Each number is 500 + 40 x the weight over its row's rms, rounded and kept within 0 to 999. Layers, rows and columns count from 0. Numbers have three digits each. The size before them is the row's rms in percent of the matrix's.

# up: layer 3 MLP up, 512x128, rms 0.124, rows 380-432, columns 0-127
# down: layer 3 MLP down (transposed), 512x128, rms 0.161, rows 380-431, columns 0-127
up380 096:484521450624513504466523511472482448474542501501499475530559468519497508512532547507572470481453475475515528539520541476496549572518518461521471528475521475512434468495519529496417423524471487595454540537481505541529506456509502571432488523464385454469540474534465488485565515478538405500458559447473494461477428552476418489526505469517548540542458502531559537502530495522535475550440
down380 098:524502512510448461481506511514479459536514587531472505426471548508550552471467566612477500529458513483504520526495555467524463512476510438492490489524483459521527532457458423518487512534466528489467446443524518447508532454520458475578478502422496445537522543539542551532412482470456544513496519550515535446523560430568493559474507524510557504516562500580544541554485546562422483459555
up381 099:475512517467492565496479482561513478464441531459438496546505519485532464571515530491504524539483524521544527535519506460528481498462410483470438527478449541570552448449528518537435550572474539493461435503573501490483518496518540478548456543478516494574489469532447505532470493489547538462453534469617564544451501492493425519573510541502558489475539551517450528580496495415516482454434
down381 098:513478513489497490478453461517417534548496483475567474457515469525526510533462536512540475516562432480495498504430469467458532574484483525582501594560458431469473491492401438485467536492537528507445494543461493542473489472562561519492510583464521538474456525482511477509515524488428470447579493540459480496499485470582494468449480465591498520488540513462520476439612499447467542517509
up382 092:520493448490473473545547569484359488469517458454486504478475522470453417493455528466486471530481481546521407489558446530492461535503478509454514522534532543525502518502551468534521516481482516476506427518544565466502492482457501471567568495519480513505509586425475468504427518597548420497511445504549532531535602454432462467474486484553526494545421478506502498475519513473529529494484
down382 103:535537505483453485409486402470576448459523511491469535463502476470484509554495473422520534459495558485542478477521540498466510515502530428519452575421443518465576535455461416529439492522528571537521457475456512528453568411502501489553550549496490427484528472507428474460557532565528506510456567497479487483493529544510519496533492566526523482453503484523554550503536523511482525448456
up383 099:510476511531574565491467498516494452453481432596497464533511491514507539447502512480537526434532425500492444528456428529470493595438492456459487517449554497491548509486540519432518487468486599545510528482501457465471591514496506578440549496518444411449506504492466501456515541525495555516493559489491545448505515521494499562487485455517536546538542544582547523488456469587503503475477
down383 095:485509492435456457512516522478451503514489473416468485469476497499492523531467493457473449560445591493479447491546523502472474502428508479454462493573492422419443477459570508488432464542489452506523531507480516548488448463460493456568487502479519521500414457501536477447493432398427453523481487515487433486472462580557464460484495570458468489503502505480467452528449453524411513539489
up384 094:508466587495487459420465499495441491453545491505473488527481497595506437518489470509537515503562527493515477477477510510529521485440531500486467535466524473505559509446544517496476422436554466527544582534489620501526474505532583566522510483484497520375535485557454505481466532517445530513491545412419520525539510508491512488510495569533505593510440507497534501514448462484507497554556
down384 103:491525506470534503532468473463472520562408515464434473534554514405491569476635508519460574489432488547457543453491500461485498507530490423569498473507479514449434466510528474525466493507456491498473532515492488617569522450431530502533511510553451523557492443535522491534543475534473500482498494478527448500484549505454446563555522493504484489498439525430460516504469564489529486462551
up385 097:535504477457577505503578537547521521448553536472479416553464574476533487438504548521488508497429515502523442576460456545520537450507486454494548519544540462544564534557506503483543470493508512457494577535447512425507483498422518475430543525490489519522480570488501598555508501443514524488477433477560509499475493408549528466491497505528541546508543474517504527488583588516492529481511
down385 096:452564471452568431481459503492520467446491566536499501451506434512463475530553495473544482499546549512446486554527519477588463496506437559533462547593547559542410501450501482538492441512442460533451477517473503429496468565580464531507500440479602517505467522488509490446457490506574478497509529437466473525524570534521461488510500554506532515516479488526500534520516399484494498468521
up386 103:553495519487522548530445407504477509415534476521499466475438558495523540473451527519500489451565477550548505470518457508446490440520565525446518471473517528464552503539471472533414462496485480465446525517548478436547479501471537488591469499527481533514497490497542550512397488591425459510519559501511469491527495509542485410537473588567501515480562472479453556532479458466457519491549
down386 106:572503541509471567428472549507503507603435508451479523542493562485507435485503489508504510480501495563555544456469519499490444584508506501537547482462455513474444513562511431501574472465482515463512502476501514525565451455488525505483499553466498477518534487572465548529475504489408556503608509438487456484506509542453444578506500555544573550497451556538530508529480544447513541444490
up387 085:508445544462527496518437572538505496517506466526529524549424491499499486556449563413535521517445530431526467461517513567467576517507485425437525574561533443471514492499501557497476455470510514505490470506490490561486448464473536535399497494448498477488591456457541552512509547484459464535518469492581507554527447480521548464447525441518476518498520576457521448480582473509524500548527
down387 080:526495535505483564503554469403572495467412546512493525519524467523507538468564472525509465507540496555499516507493490456495522504480508475455534490478494539568522450539498475469511489604530546456529588508471448621509501458504478494518446521399499518556479527527458462436495475564514566520531426517471456471489555541485501499514538556456463522587458454509470548543483509446456499437505
up388 113:554507498528503450583472510568420545576439537499540498499458568531400501468443506502543596580502485486539457503505476499519518506494469512504480585488485520500493514566492519517555474398506550500487478488483476444454536516438500467547443483469499473538602511509468502460533478462525557510535504467485534523583481538541520452502540480505470468519531465534436504474457496536557520599483
down388 125:517540515532554571518424577522438511542514450543523539477528503494500485563460467578519496450522541451566549468550517473489473472495510402539480439503556480491542565587518472527557550510543485454484489513567495556465543414503532526462501521537501439508514465475494565501508536473496553486547532474545467557481506442530543499478513501481430603461479477513506557487537482500572554539495
up389 094:609556563499487474509544591448537515408539541490581521515551524425497456421490442482474483551455534474481487475474482462490499564487498494489518552447434499511524510448543606513509502498457512548493510453487493563485468586507540455537497496509510496521486465464549466493507466582480426473477474515499483471447521552546511488502529535490451551515487559502495530589493486459577523537543
down389 093:470532494495428504513432556454513520557484507528559550480503559556508456468544495529416475444542479485496466488495473477524496474480516497450530521536509449463497469595526448514513520514513488451509489550593519519522450438503518510434440551509505533532563456465494537514452541446431476516495517550555515451534442503566550575507500584482579544532513498427455462574452460560502505543482
up390 094:495494479490534595536473520464487460549536495476527533560483504579495535514504423570525556512483587524529539542486560559481453510549514432483463524498564555544496449531462469507530517539542464450527532505458550518517434440498487472477529590461490514546479459492558468590450471525527429491538522469612492539515412521501478527546534517512528503509545528492482486547450538464521453497452
down390 091:525511524452527487525531489551564537428523551513477534602472459551454506444482492450412494544544486496536508480539516594417556485565461523472549481517462545567540490501511537478574523471534389493524514463522447563437522500460516474510488516467456548517508499508500515482494576563532503422544460480532561507439481475436444478513464486508484446459464474521448520543453523506518523533508
up391 100:523492551475526441432491458523448542493475454403564489542509468566480502459484470554497546509480516473514504456430543506557471554536498490479420529497482462451470476485535477498457566529455511585437523552495499506517486534498454507540538471515507488452509473475506512451482580474505493549510497505429479430561543421556478501433530584480512556467451481578490385508509529527497515438521
down391 097:543446483551505540523489470478578441518490534548453452444538501460526478497458500504486477514483534521490555504508546524404532488515493540509510467522567539480534554516478520457510508564521431375508526462518460438517475475447495519509496466532435558523500454537521446529491383465447478492504452521485536522424508493502451453474451516487415537533466488501577467407434469462488497447526
up392 115:522438451532604533486446464522518482494522461529469512510505580563443481526479494486430487422469431560528534456498478538454500523520499504473475434459408463555436484491537479483501544462520512485546484499519474518487514481572553532517520487567527488480522483507580504464542432490507489493489476517405476542476579555512505495548383487549489487472519548563429520479495507532438563528520
down392 108:473461566526511446535542504471576527472531501507500435500503488416510523462514530436512496488533480537506534395502491481540569525480587476519535510458503502496452473525470461476536548488484498499482502478583449557456527548507497507473443477516526463522511513445526520521523501584558501505471506468467502577481506542469441484481517445438572530550477469377578484383496522504570461500531
up393 094:556482525408525513450462501506484484486441484525507527441460515486481471449480488519514484540488540535447445472526463546487482483470503460527513518452482541440586445544443534503475438578548519505492554443493462551440444552513567478456530509449481461542504505494468502490534496453458443444495487417518509543447494430504554527479504572485485462579558554504562477478599497479571485529565
down393 104:509456483619457481482468469475516451520511437462502480563471476472536590557481495489478537523550436506536454454538541447504439482505505496503444483512553520488491519486517435526507524489510455475460528494522518419578571535504460451459493460532496494441482455540554499473522519588479493522517526474529449529461605474421443512455548471472508525451555477500476577395531508549499509512511
up394 090:498445452478557521417522522508517513519484438539492454617543597441492503506522531463439546532489475494462521491546489463521465505546483456519504496531459509516508472476468521553472469509491424534496475524442472500489489574436464494543489584568464530546497543511486544468462579486487464507484569484538436552488579494507529532451498542517451454498477591544481531478531477565416503534438
down394 094:548527524475472475566568587456446447446494475476500451547542420532565496542509554520542587494429519508482497468503485479511515429439469559490505546508486481504543494495524422532560519517530555539522484493464495514553461561514485473471520493445539462525464529503487495447535514435508509391550572502518492545454494499489513542512451435537480512399539486518423518530492440494455560515530
up395 100:506438521551504485509491486455440516472463495531480508527525487508419556491510463446530491498489531510477430429515452513458428551449463482517476488500469510505495526511504501606538492474516480516513509469463533504467529511542556495540482515582506547567571495480616539543492509562504485529466539556530566403525526572482442429470473509605455493552493530511522530556524587450524537494477
down395 097:489504554503566546457495401543511543539487464486531517522473535442477537503539476488528449488500555483517466481501476443504508570441462483565560548502525524542447438513512506563503605546515439459490445472440502493490541499439443419525479501570537512464447537504546508504528478587488525466517435523417508457506480524545480510480519542472456497480493475614506562543511492487567450466499
up396 102:556513524559546501540526499501527489472454542593512453484477537448534587483493481483401501545479431477533514479495424530468496498536434448513465445526523471465489511514524504532543438496469532491503483542443463445488524496485503445555511543541565525519561489522450483515432457505474503375520516463497486530495471485554507523393533474461451569504449554502455557484445445509534552448504
down396 095:471500556532522441550470547509421443456516538513497452497522500491490486494522537489490486566503493507526435564510507495520516435556554564459512589426536496534511613460460566478469483461488513498488439472532526483464416507413490513513534534482454443437547514490524468472498541562447505472476521507436504508536445539523460438480509542492456448568508452463532529451477526519545416517430
up397 101:546435490532492515521544486554513557449481524436477511501481501499540502517475567513507514490493489517509571426547470485579559533483517532498521489526441585516465466465466476442521510475481480489460523544561445473519517524496421497494534491462503435478466474410503480528534418489463543536520411371463484581467524541550463537563511449539533553517507486464463504522474483577498523579473
down397 115:541536417494539458497545504491510474512495473470500513571489448482494544411466405482545498448465501505523469459535539490447513513496514548454546531515448432473535400570513536461452457496465516512491551481548519496451510577533459514453487507451453516524465487531473516571502619545567510509512554528547560509473543497499477449504441554530474490556537453480512452524482537502574499426538
up398 107:519504468474516541543453532468518510587552552476511515429551503482419519513499474571556486483530469535491524554500563500529460508508522531514416474500535560505567474429493440403412490495448530456490505550510437425563485575545510541481539469498532449450447456483480509495510537508487455477532532497434548508499472510517508437472433481470537478498505501530469476538484441525450466389525
down398 094:494552562475488515539491491470506458444524464574514530559488521420505462514476516504537496442489462444519540484533546505476459515523567578462539567484465461502462505437523460464478535464441511562522501430597488526450520423471488495427442499574548503516548536549418507509511502576593513427456434516491463499497495434538463515470545507428522561487566515480467518504486494515489498502494
up399 106:535480483475536538472520449529525453399483488537495472543530543554507511557465488469481533444542475493468539483528500468567507485552538540467461464490497541524456494500506557450465450561401513491401463540541471516587428534495537452430463511458489461533526502503426487512506537488603480486488522489513529434588504513550510473527444525542508462476533526469417551537420489528492477506543
down399 110:459500495433522503505540494495498501516454560519405545509423500484477526524521450488475552448442540445474527465509426553512466569549444560540534457410470472455503497516537490485461511446444524427507451509525458509482515471478536494510447471476604488523556533582543496548414508414538517422444507525481457531467495540521507549551470470494527514517553454495463503530523530434496495476544
up400 115:519505405455488560566498491510433525506473543565509519582441490505592435434489478515524499488524459543518419415512498486493476526534502558526502493468498506533430477510503459494479516490458450520517546483482505494487465581476512512496528512484443486447579463452487571432468504486502534412474547506544465510499586539521479525545572516502556513539506554490413460573553436493483513521516
down400 100:445531481478481571524465534488487443533526512571522498445562494470494546432449508487471537433571557479512545470545488527541424472526508555527558575490507516610506473482512482549513461478552458522446441499489488448480483472494588461500421455449492519557508523418489481473546487450560482489509437502479487517454486544467510426547511484499437497449482545461467457482488430500570477525474
up401 100:520530488471481531512495492475508533512475492459462461529513417591470532508435439459520478465482544568473419525448486479476553472507541562477505491491448496461553564530480462433492557589458485461507490505540476498534517517472513506487519568496458525429529475523510436463464440473454509522549504512495564452453458521520589503492526578540487464609582440543488465538491536496532522576532
down401 101:496423523477519516472513461467475517438533519466583493531498550519460462458474526500525497491551483480450499483516609446526474539552515495381485477527521569535477486524509505466560482509505520499488528531492465548527429615547457545520482498510507552479472465508494524543508542471559538505466457539460459427491503551519544565497541460538504501424506470494440504417581465469473567415478
up402 100:519494457511454531460536467453493472464447548489518486490524502507460560444526519406490495493460467584442500463587532562507442492524523538499539505528442455522495530431571454496506505447477525532432443452448466489479470477432526443454472526434416523460544509511539510533491575504474465465484507441566489520566470502466448527524545516504513485535470538480590493486447417547434492520526
down402 102:443544507486533518482531556508452483530537513550559482480434561498534537475561548586459549577549504520602490575435447506469516502527589508488566487492578574474489495511504513444493471504504500434482544462518526520528581486561487482509484467534457520490541542450447574458515487556515519461462482485450543513506498525527594538486515426446535502450446478487533537470511516458485537475514
up403 105:536449550509546570576527437573473478447496541443494532506489524486466476552585514545465488487472493535447519492566472501505506509524528581429525535427509520518474504493536500459446501378531525458476494506438501509568517480449516409512466490518530501556550487503537507457561491499507438538515491510486464559522441478465481483446424501509512421450471559476512479398482502458528487541475
down403 104:533497458542527448466439501568484536482537542474502481478505512450518484395465521442531473439488478429507489498497503490551509539481444443397454495570496503546579531520410487508527482533464553540517476503499533534482501418527476506475524512449454475519586459513474515548475530535579575578531495532502467487529562465489490534532563481547499515573500510555528506471517405482541477550534
up404 108:519462536455499550497511489457497551441519445457489446454542502465493528478463468618524534477525478524499453528532502539423502540482524493491487489463529550496528602420444537444398493525540478483487513527543476561512466569483477503506490434538545448521522514503450450521470513523441484450480491521433519438500537563554595471453445556530495538497448522514519524608462481507506510519482
down404 111:466537547519457534480500393482628520478457511451466539493553425437474489508397446503545562520514456518495509533528486493524504438544462483510489489468499520533551495471511519519524481517475536529468581517443381512472480528553501519493498571484547510504504503497546502443536431495573530439504548550565516509448515507519518461480438466533560506410536479456461486497525484519469505452475
up405 095:471477516509477567457609511422490494556524565519500472427511503472478438522553486438491446518460465527478547466459464553510464525544431498559520513524521431432509563473448485527479516484479445471474496533527580505542564506503472484464573491474547514471451498537489490481464531561480448371503508473481513559550535477477512506500487491454590498527462423504486452467553532530513564489488
down405 100:497519504516517453542505476519508506481481516552509509535432488536493533446507525506483509528510523443488493469506515454458517460471592519471444529473486552535535471512609474446458489524428536497495511457491411524447439525509570523496428488522497479548479543509503526549537537382497601550533587557529496513467497517473445522578468548501420459428520545481510555500432523562480514529469
up406 108:597508515486535525542494513478462452449521437517547570555502529544428528582482492569496521512519519498507468556543523496508486495437506447541461421504505481562518546519491508495494461498548523521541514533469497508479493448534575497537493458443533515534504482462506511480503522504578607579520498515461430478552480482525478453445580479358459530488529493464458445461503535437544484512499
down406 108:578518475445511520535543489504430479490558507444534482580496506543525500443526536481460493475445539502541550469515477460515509505473467505514534460500474494462546409422470484506543497455482496510549479521501479583598525445480490512561485504525450458453447546514470537532427515443604457495504550531564627510567483452475535488485476513512555480503506582493489452492498487514502458569477
up407 100:474458554493490527503433486525426527535465500527474487465462481485454489518517457550518509429495472506531528459457502547490470488488477604535463463417489560499438451510505426533471529511496498446470501496515568536522410533484474478497589517545540547472481498498560487492466527486626491464397491459535528463507534492543465515484604569507450488506475498467499579561514496501519471478428
down407 107:485465590554467438544463443458503568508542538486513469546572449514516431524410486527449544445473552543476489512492521508489436532514501444548526515465488492521467441507533550583557511476448405452553438493412483486474512484505538490505497434566440503484539505493535496466448474536478502493546527428529506471508539492467539519498521438544510522490529474490503573582555466496489494567469
up408 103:454521475500532560526511545536535476479494455486464530510543574491522523542482478602434527527524499527579507579471438493507427471545555454562457492502544509443461542527534397561553503436487467491428498512454507498556467572507481527438519526531507479480560559454531524524558511464566495455481457499513532473529544498500474457484521426518467492477470488445559548475535547544541497560455
down408 111:460551524495471492478524491429418504472522467436533435577507539514470402464446521541561491478494417487501502501500460516486550521515422532444476498476533487508524434562556498455520462543517538425449532458482522479475487547523459555487480416488486478511547519494543525462496468572538518437454493605470472523450497521393501505487503440440462534540492481416524494497502505523478523485550
up409 090:551531530504474463487555565550479498591505494492464502560515450448398552436463440538464462439557508483493505568471456520427482517496491475527440441497462526485536460540528555561489467556448508549464552456522454434422487519556566492503468477527468474534480487508456460441441453536478530485521474429551497519473464502418509504499469497516474542491569474461535588483479525464483490511494
down409 097:478560448517466482476460478490491493490445514410621527534451503475492459437521548458499525476477508564442556459540530479479496547561451463468506562376519427531419486509445562491589532483526542491501491468482517492500546530468466494465492559530482536503536515591504466562503508482484470515514534513495455459489521483497470520503476458433511532541447446461518562557453498531480484423501
up410 101:569594573510516485500543474478560493425514518487553432475523499528488550539433496475469443487516485524434568511483516569557516523519463495451494483515525492540433463465502507568472542563483516496481504471510525566460548469453496501482518434513505473483545524514458519524433570527508464453481436428585553488570488513553476506520441476556414551538557434514491506537482501543511550444505
down410 103:509495439519506494562484478481462528554510456488452499511527427587508457474513581529571466564452532522528468523495467421459453511420416473527521524438558486490521538522491560460472524584495522561523473488467492490514514515558453457492497455493436498462531506414552520398505457541463524495468465490474584454455512436433519531499540508487487501502483481505488468443484478599457478482498
up411 109:519491421596507521519540463504504521466465475537503522588534464550511473510484448467503521537534532542431523475485523470456451511520487420515512524486466514411465513501499491465518503488393490506478501513402493532445566533526502455464562461525476436466430429517558450492504518432466507531546546532375526542544524503439496505539452474495506558531462482503487501535528430525494523560533
down411 107:456519548460500551512488507484501481407538478480517509424397548477524414455465500391499531446403492490521553536508528526461479485428512585493469505503506450512519463491548495537415473529523531458507452463545469531455455467458490508468507493506485513493522566479456508416503473521433468510456467549520539452493500536541553512444510472464489495525477432575465444503503521544455559525550
up412 107:455491480505415492523474451480450471485468462482524503521488507515547518510467542468509515513412474563469523465508581554482567497460532579516478515508555453522475540506548544528386500550498503484456475442464512518529428463512539414447593445525484502424553479500544462491550541502599485507455451563517501486474487566479489541497541475551510495476575488458503525448528501531515482464426
down412 104:532444518553520480491466534514505510538465561499464510534514522465497534436561498516563512489549531513487541530428448469510512512456478523478478503510493534451483490534470440496568469475463459475506474548584547442545535496451490532540478524420489501576559489474491535467481486432456451437484456485424470466457458424409470462484573503381450490533493474544551465500436513511548440513549
up413 100:468561494531484520516457486455471453493517474495478479505589467422474600528478401519513511497463496475488462529455507558549419540432505516530442537513533497465495468481534507458543552516507531472526457597490466505552520544467526450439509489496522536442427548496407499443557513513525528522492527446503511536477441534491476548511531493492535491524558511507477620449467540541438512536442
down413 095:559561530521525493481513521573537487507487500512426481517433499472568520473469483514511539427473538459499519590496504489434470452470498538557491421510508555530374495524524533493518518447458508505577524481472506496515507594457501451506481571485533537433489470455436479532522598489513475528533498503596529488541505551500466488452505529515564527511572526540553448486523554476516476452548
up414 104:555461526462492461535496596463493506523511526520556495459508530479511432477533530509540533435566537469499521463571558575514470474498474498496500434443475528456517495484493487531471472474483480498502428548553441495488436537524517452531619548473536485436504462478425480505512530468440481478540570526561473558508448542475469487506443467541501565517548504520565500407559572540459501477527
down414 097:510497534506524493557446550483448505590479462507506525573461507512538511470487458457490508456487567460463447489480509549413481503556497526506569478567410511522518469462492520460484443530495540572493462479524447508450494543588477477543515609482516486490511597424459480502498440511474443508490535547476495506450569497486467478426450457499443501480554464528524533437473499572514507449520
up415 100:556472542472521569522537471490530479462402434543539543492562547460520493517496514580581484499502526480546481458452525592491486435471531463555452461410495471495538563468514529459540465566517501469465541450466474513545554510474453461471487462456547510505530524552485493444479497522459567450474476478512526574447580488489563509506490438507503510472503489517452490540537440471483595492543
down415 105:496468504446457470519503441524581458493486439532473504553500464563545517520523480435478495506417549551492516566509439528523437491535570585472472513504559488464501459541506469540490457507505550563467485508484467474475438552507522474486440429540526505501516463516498469514451548562563540471506551511505577528460467516553515536454567459524506440584489479498500465499484516506469420373490
up416 091:508456477525556491501446521498493532495426456499514417541499554527449488472469529460535523586527477507420482476520456514509485450445400520489502476483478509526454451529502545509533518500547567510517528461478523522486485550544462514500543466434454583490484480537520493466502502552503508497447487479574476512460460401580492415510438514529571517537589543410459510470480478546470419502506
down416 095:514527611570497485512485522490510460533499534561513522434543477492560447495515526559514472432502490514561516456505493430479520470428506546463524490513544528544551494554506511422545388445531508461466458502523469530539548455443513392475502497557445485480490525494538490485603474533478513428526508504457503483488454519484458422563575505462468518465440522478487508461453533481499473462468
up417 111:522452578531509483531538497459509453462528439535520545526494477485492460574482534514467521499492565494480450486476463511512521555572509505546488476505472491588510589511519517526443528531561479519470513544509544578472571582493484431515566462499450521413486436485517488534533440465499446493503481504501537470465470436543585425486489524537470450485562447502457527416496557480465460460437
down417 111:504572556490500500476496520508521499482507475510532448545481432611494482518544550471551521407401552557526457508485415471498504537528469508523487528465466514562410468492504507520489514573395483540475505451481496505507493558560532559531485546470509560480501477517517451461523480453434500474539582453466517471530509490522480457530422437582546440497505490494471518540495522504426516460513
up418 086:395516439475509547422530547529538470470485477503465493558511511474465472450491548433500606498475530475534526478532460472579558411441563505480413516516516496499535474502475506433481464496500476467453512518529396438471531483526487467467544424556476498479523435469475448509445521466506475490566502532499525500478501547479523475498471469582510520466558535486555540514436539550444473469520
down418 085:541477481517469526506498475495592414497526510536453458513463466478480505505519485543572509468447526532547502538470517435463499485470510495463582486584461471471453479542474505487515518509525536489445554424502483464516471486404454522469500557429577468548453496469475454539523419561584478472507553452532493451443513553528512411537510555457525536599465536500484543533526528498520501500542
up419 113:531516485519408500551496546499494438453506449424469500451450473561449499549373491496491564498456532485491486538589498515492491511465501466492540435460458558515444518525523470482501472507507537499458527461515483497440510534516491403440498477490386563528509462544542556557515499518512514518542563519493562526514545503530432527539521478584525573554457445488522483553480484519529527490480
down419 120:484539488505451554417533466461480434453519433502515500482404495517515504471377466502518569485466497444552523461518512550573439513460515471544475461425546506588476539544461412450493551513464492514515524531523526500533557476506443480428497492562456537505452470479530528550507494453462540556483523482533521545526551580548487549486542518482504551536561487541518523554541521489494495533506
up420 102:483523476440471514593562409531495477479514511524474527515472481496502517515532503525437488464546504526489462549565514501496463459455474539451431421480494592569510456585503469436466470553530534549509567504478444457562543567552483466553531493475506501416480439548525527532538443509541517480493533499501519482441522517510531441511437487462504553582448476461453490520503470548431542518480
down420 099:550455480488454495389396459583486457518509545451550449594476564528477485385511489514531455566531459541509410515487523484492512496480530475514500537455507483498483536488443508501507488484513490510477493439478492538490484433540532436480422485538553465586513493499533550521484484511495511589489486546423448519587542482520524527471501492467510533488539516442548531522529552521471536488493
up421 096:522523504502570435488581458524530520432574478481544501526469512539510461514477482505509458597482542497488526431499527525521450503466453500575411509434534563500528474479468470500410524483513476530504457538531467491451510629527441435497525553461475528426508540451439491500488513570490471482555516539482462470536503491564505531544530532523521525446495550498494574509516545487496465411497
down421 096:466443551531542505503446485486411534490529431505459510523507452491534488522512472430518473482560518529497516510484539469482531482469526460515467532459496424496508589523427422530446515455477527538589417518518545616474551523483564573489434538525531500484546530492520470558505537482502427492486534540556487485484532485518533558511515534432530490461526526511435521471475467535564438571513
up422 102:569567511505520475476559522465521569445616478499416459594415491531499512464497500509524497561544465460511542450382458487492483469470479445465508464448546529489509526530480489504504548538488476453482510547531495510552454519550471487547523502479533429571486472454489564553501469483503516484398459527507418540488505533513480499481456456531531538525534490521592505498539496474513464550527
down422 097:477523457429475470456523514456485521527483555499462476475449441488464534550542526516446495443506489467474486526530512464523464523453595520434476563510447483521474445468433495517499447439485472509527561484439521435471516518490595489444416519476486529427487486494525506525538507481413435546524469513540483494479440364473416525532533525459488481487498478518407490529552485490525531524484
up423 109:434564524465531569508487522575522541586504467435567570486541519557511452539474477516447583476495529536529528518504496585510543455537542466524533503424491534475583500470495504460529498480528548513513475548473484459496579484465501488460461563502462517512519552487500513495493568532501488472587467504515480542449454449615487447532553530522474481476463503445467506554523459499527533566449
down423 106:489530517485511471488447536500489508498479466436560557478508445610531476460514514529468559460559528540525456536593559507536437481482540508491537514471506506519528568536546512540496446524565516463479552567503574515512512541522546481556465434509510563529514576544467481504416451445433496503525413454531524488483422510494578485509491504487507372474498514511480491525492528509512547528477
up424 092:527503464569488480560506489513496567530546507390506513477501462521493530502519448454480478511444554499456498478520587491502497480472565561450465553520544574522499475408562453466494551527411514457513566472501496505537521424481442498521505481503464391490472461537582421539521481532532456475463453503505545459517512488498466498491554545468438542476426497495519485476529501458476437568517
down424 088:511470531473524554454471505457544412475434496558468553516447537486504471486467471545531540446479521474488480496511480432503466512558415408564533511512523404419532557542514426494488464475555446470491471453548494525467476483543588424459516520508476564512532500547501518504522462487530466497475540471456435465560505485494503487527423513543481392523541483485506469488516475540487515440552
up425 096:421503470455474502515523479532478458534504505485562507523505468464497487504509433512511474362462479563455492468508399501472455575484482493502466505479550464545507528529554522507444428483523447520552408516442582514457518465447496476513530506527599441528523503477527480480502518540548506510483497470487468413479446500533488436519410407479538493543513520499543525511576514447480485520479
down425 107:466522495465471505445517439514500496568516494476490480482506433481575550511541524474474458486489471499464540434527412491541467503507559478559429510536456415464569483471480435578480506552504499552522508439478461473494470472472455520453466536475481551501483578403525464500527499459535486511500518502531489518567451540579553472565440528440551527534516491472466591577521528454551465482513
up426 093:488530462468518498511533464402456521470434464453468513451521461568515474531469547453532427534456598543476520539409554493459509512481489573522480522500529532468530501474521496535482471529513470533470441498472499480509497457459612477484525489526482530497500536549491543491549429548442555513529442482563431544459516572481469492484450509501520481602551579488498516471520472559492539434469
down426 103:514532502547474506490462489537476531488521517491540485539561521503374506521484447515457459479517471418546580454478446455478468527462462512463562464504475493564457573464491462504502517383542413554495515540544514607450423477494470492470527485509529482506478428483539501452465502432550456424516540521466519531460422452474544508479495458504477485483449451506521452536540483504514488523509
up427 105:496498489508539534517503443474536509522469513485483540543534474579482530528540455547520522489513535516531525532523486527520492534567550510564576531543535452492506508455544505489554497451456600500498440565502362480507469433503504499493562543466459444499471463471497528447542512518508529501505513523434488445464519537544520492488431448539427593575524507477416456499533442481536586544496
down427 104:507477499591472458553498522537452518479454414539489464502442530480514461497473502489562474543513518491518490519505448502571539474410446553451475507500479504459536480564552416460530428450479478443544525501514488503514570580517540503461436468528485524523545526545485463516516522496423490498519497485471412553516484575490440535437543454427500481404537497468534496549474552464447494540489
up428 100:506519445457418502466499526519522595553461555471463491488510485504471513481573449568467571532552451491491476493424503464484494521515444520482513553489525495506544436510509517514457518469495468403538581526510458485419456572544541498460524500467502551512511489489468458440482390445465457559524474479473506545476483523530473495551488516382483562546509484572496530510531555513509441503504
down428 097:517522480515546462535463446500567490499520441517506552591526576490531529589533489467495454505544484450455507506455505574460521492398548454502522501479506470488532525540472493521523497529509423463466433468492493545557561502513492589405519455463482489464492469460452514594532547502452589458511488503563477439493545512492480531441537481550553508499535462489473522508551503512499597512523
up429 114:508526441469552497485511518472458552517478519525524527488483529564589449464474512456519510476500524484523501542390474570525555573543478516513511534514458452583472564445501549472510427535490462503515563505513526445528512536547497589469479567469447530516477595508500526490585520529475540514513470523558537533449585521520490500533507437543516479505586521478401497446484512490520547483501
down429 104:521446462495526479493495492493510504492545505481507507589484497471442536455519518580462452435558478502469626467616448573500442440442437595489465461500452517451559513466522422482492530535478522511466489450569515502459518493457487465444490567512559495502508529535434515496498453475557510559575454483492516493506473489516522472481527491513488517472506480462510591443481419484508500493497
up430 105:493467494499426505515479489433440483507533459484555458488470487520482549606528494504519528475449499476535502534514434493569435548487485515512449494466573503486433479473470430460495468495433513477491535466539480550452515552484485476521550465567494490430538523469523539496454428504493506604504561484486561496403518472529523488559532439614435457453436515482454477523481478491495481446509
down430 103:494532478509543478433523478577478498423485561489441550498463489492467518498566513532520444452544489473463502507510491482519444512489514521517533523553484430452511464522432546489459452535542493532510489458462542426516469482548558541509505491388444492464512506392490446441515526446465504557462505562522441527478472478484470505440426527546570407467501488509561447499532491525554472532435
up431 083:543505493479464443447496537442530482480460490501487497470459514487519516498476571477554493516498502499515604580538498470556502450454490518495506576530538590526481427496512551531518513534444511514522445603510433449542554562529526448445515552466556508552567453441491520507459450524534519505500500475531488475457454537469550483443515517448500492431495479473523566581476460498435480589513
down431 081:469560433618494509529499471466550433476558586512531431504475500544420507549480487494521497517461544429473512477474492509424553506554559526485491440497508429467465587470438520548521492454498532513510511414586509477438431436469482461566474584473485511508507463470504430484501515508538487447471530501518525474507512482535493514481536455498518500467472469546484546559532451542470483455492
up432 095:523490502497496531423499492536537538406544460451441570463489547497470438456491539581438472541469392484497470560496538489550517496500455516460500490525582564518441460513475526515494472467491515405551469553493484494532523489441548471517543483500517423488517529508511460585516476423446519491498492529429513525409488485463543514521533457451486478513544529426514569497523551529481496454478